{
  "num_hidden_layers": 25,
  "hidden_size": 64,
  "num_attention_heads": 2,
  "num_key_value_heads": 2,
  "head_dim": 32,
  "intermediate_size": 256,
  "vocab_size": 1830,
  "hidden_act": "squared_leaky_relu",
  "norm": "rmsnorm",
  "norm_place": "pre",
  "norm_eps": 1e-06,
  "positions": "rope",
  "rope_theta": 1020.0,
  "rope_fraction": 0.25,
  "qk_norm": false,
  "attn_scale": 0.177,
  "bias": "all",
  "tie_word_embeddings": false,
  "parallel_block": false,
  "extras": ["shifted keys", "gated attention", "value residuals", "skips across layers", "capped logits"],
  "init": "uniform",
  "init_std_qkv": 0.0663,
  "init_std_o": 0.0,
  "init_std_up": 0.0663,
  "init_std_down": 0.0,
  "optimizer": "adamw",
  "learning_rate": 0.00494,
  "beta1": 0.9,
  "beta2": 0.98,
  "weight_decay": 0.088,
  "lr_head": 0.00921,
  "warmup_steps": 259,
  "schedule": "cos",
  "final_lr_fraction": 0.0,
  "batch_tokens": 16384,
  "max_seq_len": 256,
  "doc_mask": true,
  "train_tokens": 118500000,
  "max_steps": 7233,
  "dataset": "wikipedia_en"
}
Each number is 500 + 50 x the weight over its row's rms, rounded and kept within 0 to 999. Layers, rows and columns count from 0. Numbers have three digits each. The size before them is the row's rms in percent of the matrix's.

# layer 21 MLP up, 256x64, rms 0.186, rows 178-255, columns 0-63
072:511558432575481555438486478502495504521499452403532508458437485498493595560441590487465485495500470575486527498524528487606495426383455489388576490498458425518522515479465548480450496511633496
113:464544489580496514558511563512488511504537562518412545526476550518522482468362468457536529488493544509524432550549533513505502571408360459445464510471490443447387498526471557465555454511566409
093:507551575477522534451488476501489580419550536483432550506469434468420431439416517468429489482524553503543509488491501545446422588524445373441424494523548525493534536611427471522575463522495467
085:457601370545517437455563490519503544516556522428524551621483560521525516547491516528461518579432553540567480589399540443474547438518512483433507537437543505504571576505495462504495453524538511
091:422571451523448415404426461489440489515506441460481463482488491529617497565524567405496520613525512492480525511521498438486479600583511592512552504563514496489560563485398496501476505458463484
083:455511564507501521460496512575430450446579586523469615501504468419516531469490439515556468515533455557483474489467543432581490471506396436503554457456487512372507494494545473542390539491460411
105:525519491474507444485534495450590568391487549488495583454477516471557458562441541584584497515583497492471532485511604453461482464460395508573574476561532441517549480522517423410467506470555565
096:372489550460456599447540455533537419514504461498447470537547514525523495539481472425530538476585526517522492445512491547477432502564492560512514417544470438452405502440356526427546537523554473
117:476588484431455474428503523645492426517517525435550513527515446412537460530547559457528420431498544492470513421441610478511475437534581475513501585505494503493448569526410510450473511447508484
109:452484521541456578468493502478440520453421467470544544484571399478489641513498551484521456479599488522544575442504497539491446503524494529595504554543516452503535417587561473533548428391533509
119:429478487526482450520577450435425458498616499505485459524520438486516526511409562481492523439456480394569585533532523459519477540382528594491549529510574495534567540510503471420508504451596534
098:439486593509520498473492433541535446560443411510530503479436493419586468449469505527530549450533560596428624497475522543576458502529551454498505577540488466575561455570461535491491461443479419
104:546457530571478525535555483466550417537568525445347490505480516530537457512451519474556459436522469387578563506457503545500405562536441480418452515467518465575503462547523582523558433510483510
093:545425531585499460451537414549517447531473507516527424564407569548484479465503522503473475488374552453481528505473448431526554501560546513530552486557380431496443490472498601540419524437530508
101:543544467532502448454535477578443434544488578487557572416516490460513619546560493447564582455532488476518522574459540476495425552515468504508502503557529490397537411600410494446444513531530470
101:405597483525529500524421481567542466465480530530549483493405385576424461495522483502551448460506460473546518584476533452444488503467495524452526486533477536619569564479589525494497434512586429
104:509471570527457501453503430498485482637438393521499467548528516492493462521485477554533606518538447555425511512445511554530441510512576377551476460426468399505489448486483532417508443437536477
100:460511523587389504536451527574488536550547531493499443447524468544571488596557517552602457465516395471591499532540561528521482527525545488443544546518488578497435587553463456519561412474506469
111:489455555494430518624474481503482512546460552467514543461451458525516518492438508452462583515457382414484496470541547555457496462440557556542511391492623487560488482493534513513522397447540584
113:477529456477471483542507457559587488481530567558514503512338411513522491536468601451512470498433560446572447506583513473436524460553490529518483543518489491600477474418545501563471606452473468
104:447498542500487607457548463404445591497548476481442520532484510409505591578537455533450425509424432546465549483522563475563513463526539497538576479495525395453540427512492559433453486465488436
083:546551502538452566460615488594519551507516569510405467541494464465484485484583498476437462465538561461460425491568518486550457645498481462437500566588540500457485532481447504485457412457523441
102:528565578497546487495563495528511506484468545413531569455555430550493520546410461606515472479603500455500421559479461390547595523420536532542545531463586481518524524569520473452575465507501521
099:529498448557546437500459528446560539516579559465486527503564410495502553498486634520603398476554511453484526414514539469480522493545572413543453441471459508516476559454531477444537410479457436
098:465587468488398477637522491487442436477538471544470486523546511482555429501464541517550490483533516539581530572558526544553477499467582557630421601503452477505473447473534518506448520450435533
102:480459524510568489493506489535406470496490512463561636639536513539479492542467379452532441502584539444497475521559510519523475532490601471563481536525581493459498471540497513490387477573522561
099:426481474541501382448435456602414496530416490613460503492532438491617532514537515432448581502524479467492445526532568549474532463543462495442495563509515502542547579494403457462495490487456522
099:488466500471490517440439426536536426524481519431456474412443466455531532501504525469499526534438483479447511497381508564551570465474473555470471361459514570364434535527458395514511453495474481
084:442520561444509584464441485427512516476500457509565521541566546523482428566531434504490421608449435531551434500486561518438566500454543479460454382499522487526456495592492412420505483510508418
110:538564466596556516532479441558430511386487487471452452625509551534563433405487527533510566419454534498494529544516507479505581499511520482591469603407465503486499457480556553540548462514468489
100:490494560509533421498567452501552512590543462519556432460530428582487501504480583482458500486492610526495444499588460504481509415428488467523528431565388482545528462526524492591423437540562442
103:405490496466585534462555509606488487376421578547486491574584503494515533435508463514564499481441476433601551520466555552565525471453478577488501497492517556440503476467486605497507474530567461
098:481599521486522542502548463444563468421554465507463506550580471531503450486386459538593524456487497566380408490501535568405523461443511535455567555516490483431550592475470556527520480483521476
127:577568508562425538437486559548545493496517502526426514557387469513519590534499447498511514414514540407536540482471524499591517606464433477458475372447477494470565504533519489472549570459546526
109:490480542417541538586390492495538472535586528486569518454400480447539539430445545524553482515479564486490472496531560523581418474537501523498422447481416510501558430574389427557483486507505479
101:572485499434498591489467522481468483498418428531377559491421486536496447452550576463461464490571463452501489411513594429482528514396484482444475530472517530493529633501528473507571551469551511
095:620459500506472478521433411468511446491469517523444505482516500455452457488466481435497526557479445469461480515505523522565384461417560563535506460477428516373427450531383570477520541537451434
114:433461483437478524532447446485483493452502557441506443593439470421440459494478490531515459565479507561468506468625511512431412588483472486517449567410539476442442517549440536493555423570546432
095:488579527472440568468550547424473538401508484432452556537457450473478467575534550514471472508459587368484485463545523442518481488516578572451433398530534479493498551489489486433504409411518480
095:498505405513533501452394505540458509552474537465486526497532499485524416469437413574579456402514535400522497498503520557528465473534504488573447531572512455517386529637490530510587480536526535
106:521526488433574595441463527442457505458454448531478430499564489495455484488473444414558495526591587504532427603506519463571498563487483454490518429538598512471520436525512465491433508404475403
094:480499467517499426550447508515557577460391533441461487302535396583409490548451502492468493561537518517509432484573534476484581525479541464523469465493507540467500530543541547529478464531466484
114:569452514474520510449478491481542406507516433540442497458535384597510461552511531399591551605469463482433458465520557500467445480529511562463439513461419481529433480583570471531495578475509537
098:483487514447478543425482544490557525564457553416466557560504453550518596425494483442451421547539503483545406462470571570446484447478551461586555539449600452474538476475607498446460475471522473
098:493618534450565526456525431548449512475553494561511517521494564402483520420471493492532481455525537556515540494489526536446523506479433596568551549571468491420481500536618436454554537514588405
108:450453503564444464570593454462465474513499577537533455399452470440499482448501490454511498465496496553448496567388523502577518548532471610565577450592540452566441479549503482461522525462443432
103:478512518591449368538458491438484524493483473524496553452486541424552460448469489418495510485470485433486537567460539441381479477492494548551469497529476382445513454525579513553610447457453433
104:474589531494524458440512475488469559450469610428554489427527499633486512582512542474507438461548518494436562467585536514650551563513532527540511588518451500542490473443551531505495481452520492
089:399569494505489524524494485570470565469540457505527555526483522440484524502543477490503580600549533498479588366463513461488532425492377470502485419432549550495426534500472424440457504535594505
088:427531558435496468534497509429497392545540525431443482422431409602486473478522513411474506513470493508477507450567463453582504540531466407438550502476483405444530497581498459554441483452559460
088:506509434515447519498492495466504560476548453485528473426438454458507409530507569518460528548480509416532551544486601395461445448526579526431416465507523449454443487567456427414454453393519460
104:497515498499564520553515405492518574504481449488424488460509526445496521507532522451492362466516587542459536429486507581544604496471537602535529413521422451510438442524559457513422516471436429
099:467597537498503449515537462443562510544551511486470541401528487478485555439521565419455503460589465558411449452470559622513500583567536450556524528515472493451435564418495560509539533448465460
107:505548528543546538463503475546456529624428571480496600468461524526562423547526523519556402422475450533483497542459479480516510451470515555560557485455633478405573537525526561534482576499465483
098:506518552515432531457485445507539464504456498480405401498438502450502430433462565583536514458415479480588451406409495542461535529467524511484498433596511407521425507517523468517426480413503444
099:452494500576440425434613467584535531411576564447475523558569490445495466517520489513547532507485409506485507536479533426451581453467485492491448419513546527538504511472428591503389530435499532
107:513554556522433497516465497481517442493528527620452449471431419555477508559523583464550552615504490564421435526420502451497515440547504504512497472586468450602418548566540468574485464505514486
102:473605552529480488609510482545513477418492534417567600576499542484536517581546523443571513487560535518556417516552464461478478435521527572531523507493492530400493528603456470535512492420429519
104:493483419583403503530455448540399522450459476555507541478517491505550481493555518466468546468538548524568504417500581543408478522484617497490463569531545463474481504468514343474437444480457541
095:544502444510525417524527445425497566463419533569469508581532464480593590514502622503462459468476503529502565462535486460507602459487501567555371470506446405528496516551512554542560470478488505
094:466545533537528496451607473565573502538478465504568579501560398581496424450436463517403452514480532450513591485471511451549454464500551404500521511596522464547460498483452585508520581536507538
097:559476501530500360466531458472535465510486550405508518462503485520491471454496442479428465512520624526462388519574531542519466482424373489578527447463524604527532533508563559517522491518553475
105:516446496501583545502549489463546433591615457512434512516487420493475453443574535512495413483439462446522465567472547420448492538483536509511492453513429463425576579625544488523528442543509534
106:473615487541549521481496479574533509467476513495479515415551390528507610468500470411492512454514567458548406539576528587451562404521469444475484593454487542526464482521513549458457459537459439
085:553415461568423531509445443408507492458480502494480471538508529518589460507495594428465466586566523441512499525460468518495544507466542633471518436522438510427554561542437564421422460507538464
102:575458566491495502525554459484462526505418597561403506521428429534463560500480436508542432579517455492488447467501511508550525508515520571519372524597522474496509454487486616606452531466546484
096:585516513384598537473486492462484468534456589564532644464510503498556501525520552509436445432565500528478544434566506567527532473498504442501476514476471430548465475473413463525420449434555448
111:421533544518518533584600453429479559387506485435558519448491464474523557538567489493505518481566437506464556511528483560593536563418462504563515520478561447544471444424514458481400526475428551
089:453487463584527564445521471594444495501496508391442456508455520483588486427509502457505386433464536508463469531491472509472529468546493460446476436443458477463529494546448602533406419447438410
102:419495526454552576587469532473431431538586401519507497487541438495517445493501587508505451431472410465613533504515529467551566468447468569550461447547566541498508461540449502464483547498542400
088:441507501526490503491444517411490557476564498471528429433528413560570441558441548492420452560481578535531548523528538548502581626541496514479465448470488503455496555426509503421533458456484625
086:435523507434573518499447508592498482530577418344481487600498555511525449495468517492431536504555559409505446499472527408446548576482527486496413492497614470491504461536497554470503503499448508
123:450520410567546507462475538441561581540471476557452455484474507415537471422577599505476480504515576457487425448522521457565479476447494517558507532559476386502498513594500527479404469572478423
090:468522501554493475481442518460473565491429625568462487592507492515473525523499400415465482503587486426585473455470500485459518433431528525552380459459512448548494502466575539472465412414501497
104:517464558456456530461505463537439481540495467485535584610502505588553539498540568492514508502549478498463519438484524494443614508503486584563504500560498533354541525514510450485604450406594523
105:555477471554422510419524522484534512524501561468531520456393495438496508516418513537541442528502534421470501468510552501500502614474480601444406615479417559526530508487561540367472493488475505
096:491515507488490562462474454576423484448508559431498473508399498558425491545494557507518484490496608537494454493587466484400503487492493508490462379450423429500494583552598452556511516521607531
101:528467586435525531526430473493505487499505436525464566521546565541545468408461534477566533509468488508604547537470544461453648441529514536541578500523546438467459417570468501479508405457490411
# layer 21 MLP down (transposed), 256x64, rms 0.161, rows 178-255, columns 0-63
083:498472473510467526483568533532534434475509499466563439449456474509621517544562452542562512443397567491538452405539603529518564529504515545475504527433466414577587505550532471543430479513420452
112:585505506436489541574510515526524537457589491500473508536409570506493518465432499497525558450485497547499443424507520639526507444437380522463426508564568509512434516571552485549551512553591460
099:568541525548385526472515545542593523482510441535491556500484510440341398431559501549443483480520487517549549494589557478430477552494444509436494520532552465560441552582488524493521540537510538
090:468442491510511553556510432496568467517493579497510425400531466389520423477471494489520517479477452451492487414594431562585501463415552543468472516575468455580454403486573471490557547488542508
094:564416486535471435454500486486555537428570560445515526545484475443502486594576488441562501455505461525420459611440371593485413518486491576509542533492550529504550569529487475510447500452467510
093:463411526484503417536558498489449431482459451401421447466498451583337542566547460530497520519597495463526492454507531470517502375516479522556482453560490551499503512482464446566543531486493549
109:467534545458524419468563507559430497440569513550418566485519528456361577458475498510452493428493465497533468464482591522442471500475474439474475531487523540498446542503507503686468531451525476
105:488562482470503509511495390496434478426576480455476529534497447513512497550458499523520509503535495471513530492416414546555622522447483433439465538474494517434595405552629389461454497539521486
109:576502474516490504404492459493468439429538480478557486483496528426456509560446484371590449571504521544558526517491465453434485544535479425561484576625520531399496434490573483564488486499490558
110:482526360460461534421556540541521539504511539411490558470536449383525561529420456466478470422547526511485476517497418457480449468485531503582477516462523420535531509480511521358530447463561474
111:508484562578439599525450487542443487547436542467414365432539462507492581491473466537512437406547592515480451434556533497420459459522546455537553536463430470540535507461530516526447473474521547
094:508430414486490553470499523455570474426516500480481467594508605435494452437556462466590502467507573490458529483461458491450558521531441515520506533477436508381408477381482435429516441528537526
102:427500431527472510500452588542579490470482447549460474489481544438508503475522513555523514558490560400561525491472490575417487502575528519417471437554545435563458416564498604610490581516521513
102:445512483437500521476517509384473521549467448474527547475604449426720516513541491509521430490516493529543420429495519534467481523480527569528498549521539446484476493538555497552525499482409547
098:486592548526500441611562491480531487475464530525491515386512447574497485541567425520433552510467539477474578429513473553520489580525524525514577477564474545490632469422423508519522578531523548
097:432430472579458498540494492465505545504460560512543496522523580496487535472564539506571516492544460567470437533497463455488539583484503435492594570408480510577475529493494614516570530441500661
102:453439472442464550470561456472476516447519508440463551545443538387535533428555510560534502540508536426569548461518461414399529565514463502510455603554504502471484571479543431489415557457446570
099:603457536496470467544575534414462478492533574553499505376524489533551554523450494447504424537509458488595551495546475456589536562502605456453601513479553484483518545537476525488531535614489503
110:475532493515459494470542572514448518546484481495492496481449501519649467445518683503459537484474506436503528497547477485446545466547540424469605456496565541459468396493523510441459426551526559
109:391460462469607414430557628499454503520416456442424561530488472547549462529501488477526555455451455458534498555412482432506570551525485492476527493523518505516522410477488458535446544419491558
101:505453441608491408472483508488511649498491577502535532512507544514442536505563463536481533448419437448520551458537568479523556510504519413482540493439473519490451519467503447461344497593504511
102:590511507513421497476511535536532500493491486536482547462439511530204492479520453493494463543527472551520484500530536562468509582474468518554449550470513491504465517519454485483516518496504544
098:510526550498465502519537464373512561466524499490482505516543490484404517496495492497521494511377478559498574479586486618515502465430487503548415567442505554462514572497515542554456357485589549
101:452476497510567479460532525519456504486596539603577569484576452503448603556527564473469517526476545544493436452554459439620495472526590504459507530539482473477586454487586512569468549506430446
098:473483505503520521423444492535524523538415573421538520421536529477474564444550509626528548539473444451509536454533560447451473513515448451431488405437526540510448484550558460603448539564418550
100:403484518465546428502505419499509446506441447529426481532466436438484444559593390462547461490471545586446560453505589510476500595504481500550498482489463456490457508477386523502533561409552534
096:505502533475471459542488546474609562570523463457581410470519527581396556530536538408463483478487487535546533512525444547444488508452406552456481563554427584491503495538553491451387578511511511
106:522412476499444519574389503510545406528425482432554432489439447481544568580509505513558512442531371548541622536473483563491544536520491453495493498479474559486516450476488472589502515432454492
089:439474480529470476502465642516509429523523489514515444537517534444462502493391604559618484397452491548507456452472513478499495461580545501431467505570414493487492605468494532575483501513567484
107:449509508542504511517474448450499455555483449534443504432511482511585472430429417542487388485504453555490530438439502428533481430465449511476479430420389501540476487437537495439372573493428499
099:531565364462550493459465528463571499601513460549572467508454520437428516572421567464470563583512542492493409434461541469519530528450402467412534501512548442551520532545451464510500494523537517
101:503411465568466459443473490461420513507417488386537465477500505538599428594478552507473472503512467426528498471476538474563459574603451534472440515537554495459501508504477520481361565438486546
100:486402515541452454507497484486511464449506548476509520528524368522589505356437463480473376514563443498521450448490525442552597462496455516558513448502406502525518518522503487388528517473540511
113:500553477476383517366505515533553545570470553548467523501424453490454535559479407513544515425531508450503526497529576504561457570497462509495485349451439484482517428516451516598502489473538519
113:499508533433536464479436536457453450561559454488556395507505490476489516438588487513502494576501540426577490468521522534547444405569419513486468476468470533423473432419363516390495509520518477
097:473501528437505472496529565435517479504528480514501470456524456498361557530481509454522549599605578555454539417442451497599518508546430536371517578565479496489453508483441460550534460540476495
101:523517553429500477508444449460497418497478560486489491483431521535347529550517490518545492538538472533443613536488377514459503525488495540396531480453386469383475487511475544545525507555494445
107:560483485547447545554425485539530460386558546465561468498512522465381591481536506468504488533565566528490492448520414531510491578509586468510399471540469499405494491525397578486467429494527495
100:496548539503466508565530524553610481457519510462570502542516536503287429606472504578514447465466481537418567504535513536500479549528522572408503512558526525483505512488521483497484450504428482
107:462496503577499497448503469457380504498520519543502496527580552508700521518525397525508509413462468518451384493439549487517494476478504503534591455480499445517474515485437576583500503495488488
101:536459510550426478528487555486474538483471475462492473508495585466435538405518424493457563584593429556460453437508555475409457473504545608485552452646490532488474477484534535413544525498527512
095:480524523529436481527465563574491513450493411430485433482484454563468446461474569471539407548458516548466499633550492481435604565483536558561473565578430528479496449524465506463475461533428428
108:533399484491540449494475432451532572490495433498476464399521558487453496636447554434536441548509561492437504527509493518431446472542496567408521418523510457501473486548530411544549553481442418
099:471512490529569486418449515536609588522478440575503495467490475537553618542458440495456482478554487427527502462434506474469606482582549492535530592473519455472480504549450469412590419489530530
096:511584540512429480591470433491498430436573537499465475503433487478435448545480469481459459493462510504427514423442493570569551507517444551377479567514463569520563475419380500525506481441529448
104:534536496506467518477457413447489512526420379478518507562480511507574381499569524456523471504501414492497554478598471588460432497510420428544496488529457488500484596437566512510403471575541511
102:562557531562513395518520542518557468447478484517559431550475515449638517507504551500487521526567541462417540477566564526559459454537491523519489504418442452445463378553526540477464393455474496
098:477548537484471509405453517533509530528489440467536478540521504407491527519585557480496381503565558471476515460482525508404379512564353508570483560523478509588443478496551507503443461573504472
092:488496459506504586548565477517578505501466540412469556533597446536583637448455540466518525544484444444605462485539575580480544563568568482547496484523439447486508460525448441498506493524544450
089:462515574599504489520516488427511473535560491596531544545511526510493475475473566504474554611530582542420485413477501450519560453553560549456538460514480521471540551494499539538472522316549521
099:552562537488428503524528469564540565431481425508504542559480511482294418538440581514451508532462495546447513453499424450471552502562533511423496527527507518560471489575497470439477524491445471
101:554529470547446488503542489441420570573514473531452445466411494514480459469430570550457466433534519580536442405441482550568463569634506452396517510448485452536487543501536562519497522439510516
096:441541592515463543470619477502514512478485587506482497505454487495496555499437418503591435487503551472576436509450466503513459468419550499538569619528499553521531406441467393482492482527494404
107:522503450492515506533430536577533514584440493449511562483374524551573474563515500443490555437492463482497515463473525486560552447478489531488506434574610509482458629518460479655500531489479520
097:389541547493488494478431537453512433627479418495455403494606541532396471547533492483540464482489486418526560455494468494502485555541498425547467547471433510577503527471521510427585523554523543
099:511513440328474540541473559522472473473436431536531511503577481471561485480393532481448522434519581473479502352482529519492473556579501495481471580504543503474493500424492459513521431429479458
102:473465359520510524523512515444519521469508454424551530503478508480419471537475501473566506544409529456510458467543573544562509539615449442488575457429473463529503455537379413543534579536508552
099:500473531527503485423492456569448508504428608536520468545451526584519414518562468513494462546553500405485492504539503418506426418524431483523511550423577500532518619537564576437504548559464547
104:453457522518472419514528469443465473616551517548567487506465463473596476519537559475440545522521618507521590475426455485399511494455507514474496563433461537512455606459602472495471482574555480
095:473500553556526420550516522373488463528440461550481449536558402521487464529589508537469474567465587473590527464507520562522529438558477496632493507516511475498506427528458437411596493501486529
097:552531515503483473466433503425496502544490590472412510571391463431349494488404465508531515522523455576443489520461508430432591492470524490511544463531480477501504509536454570468513463599431556
097:533458422406468496405558550483516443516524525509523492537576542568574606478508471471468486523451497489511456493528478433537501385450531446507457568477467546505520510578523468413412462404447587
099:436523475516579507494570578517446500481508504479431484541514433457486573469646555538424486530487433566467423579579485446516488594514456496538502455493501491445454490479559529449396424488451450
103:426566549480500512454457495497522590449401468415575512533484571468526416456487409566533494494511552489519452519544568422500535462461453517508541482491499555449618543627586466500467475532470503
092:473458549525546455418470460529476374499497455520517532485452466497489523538439469416473503465535414478472584664471422505445477503513493508528521561488532545502553372493466506592439507513461444
100:514512578507542376415395497489381476492517511578529486496456485493520374431515442526478476500518520474509480558536517470484462482523502545518420540583521524420528444540424403494494551454418502
098:540451473492515501449575507459523504448573494484487471486450503608551600476492535563461428548459603566488590418460400465443431460496541512470518450458488434490544467444394464534520531477498426
105:469506537489504528430515531547542455655486445494465552577575543446480515509429518483483474513549546578600491567551478449436511534564522465552523477466461423572486514462574511553442506626478485
093:539471491496508544485428578493525560494481447417428528503471453473400513531532524494564476484566512421443409479508481468530443471502551428459518453483494475512519623628476585556520558409483570
097:504450477534412445471533583564518572537533515455556487511482592526374562444398491535581480470439453448485496501480585516522549483429427531501524505518438508464586521458473527524478445428425440
095:468473504501477467514425474498594511477401591519531405477605524533598474534536569513554457455586543439511524575486457479453505544498475606450461510511501506431515571498485491621558540501504448
090:515519464500473429504481454582524529474472359362538467493451472499516549517544501512560372508469466415590523512506487498468433455492470509531536483598470439558510451415478521484524547502591541
112:509550640471509514575510516416485499522525484537497410565482516430524439427438525590441453578500594468531537521481536443521501494517520475580549501541545558488514553497539525605466502537614454
091:530372462541539533444499562470529461469516499486511397518574495509604474487427482490464494465444511541402512503520488496477577425552567529518551556483537534530580455488458580530640443522490447
102:429526509479493465442486378476419533511478504443501470641488480555433493544567631476525536552489511513527561469452553455540527440557476547509433503426536446457515541482472498459514463456539382
104:549484419496334462432551523593560501513499484513583515508464521466320500500472484564489450542504507453489420476499564464436458516510533437453541530458520577504481448475519511473477558522529494
102:530519434578476509542460478492555558514474478479555459518500572470351531479500493462441459473462488503508452480511456512499489495472499548476537525412493480584540521483530434726470551519552475
099:494463430491534437470504473516444529523553447507465443516520460478528493497585494630532544507381491453447484487444434395541541457482540470520484483405491468556504417397407506547494556446456436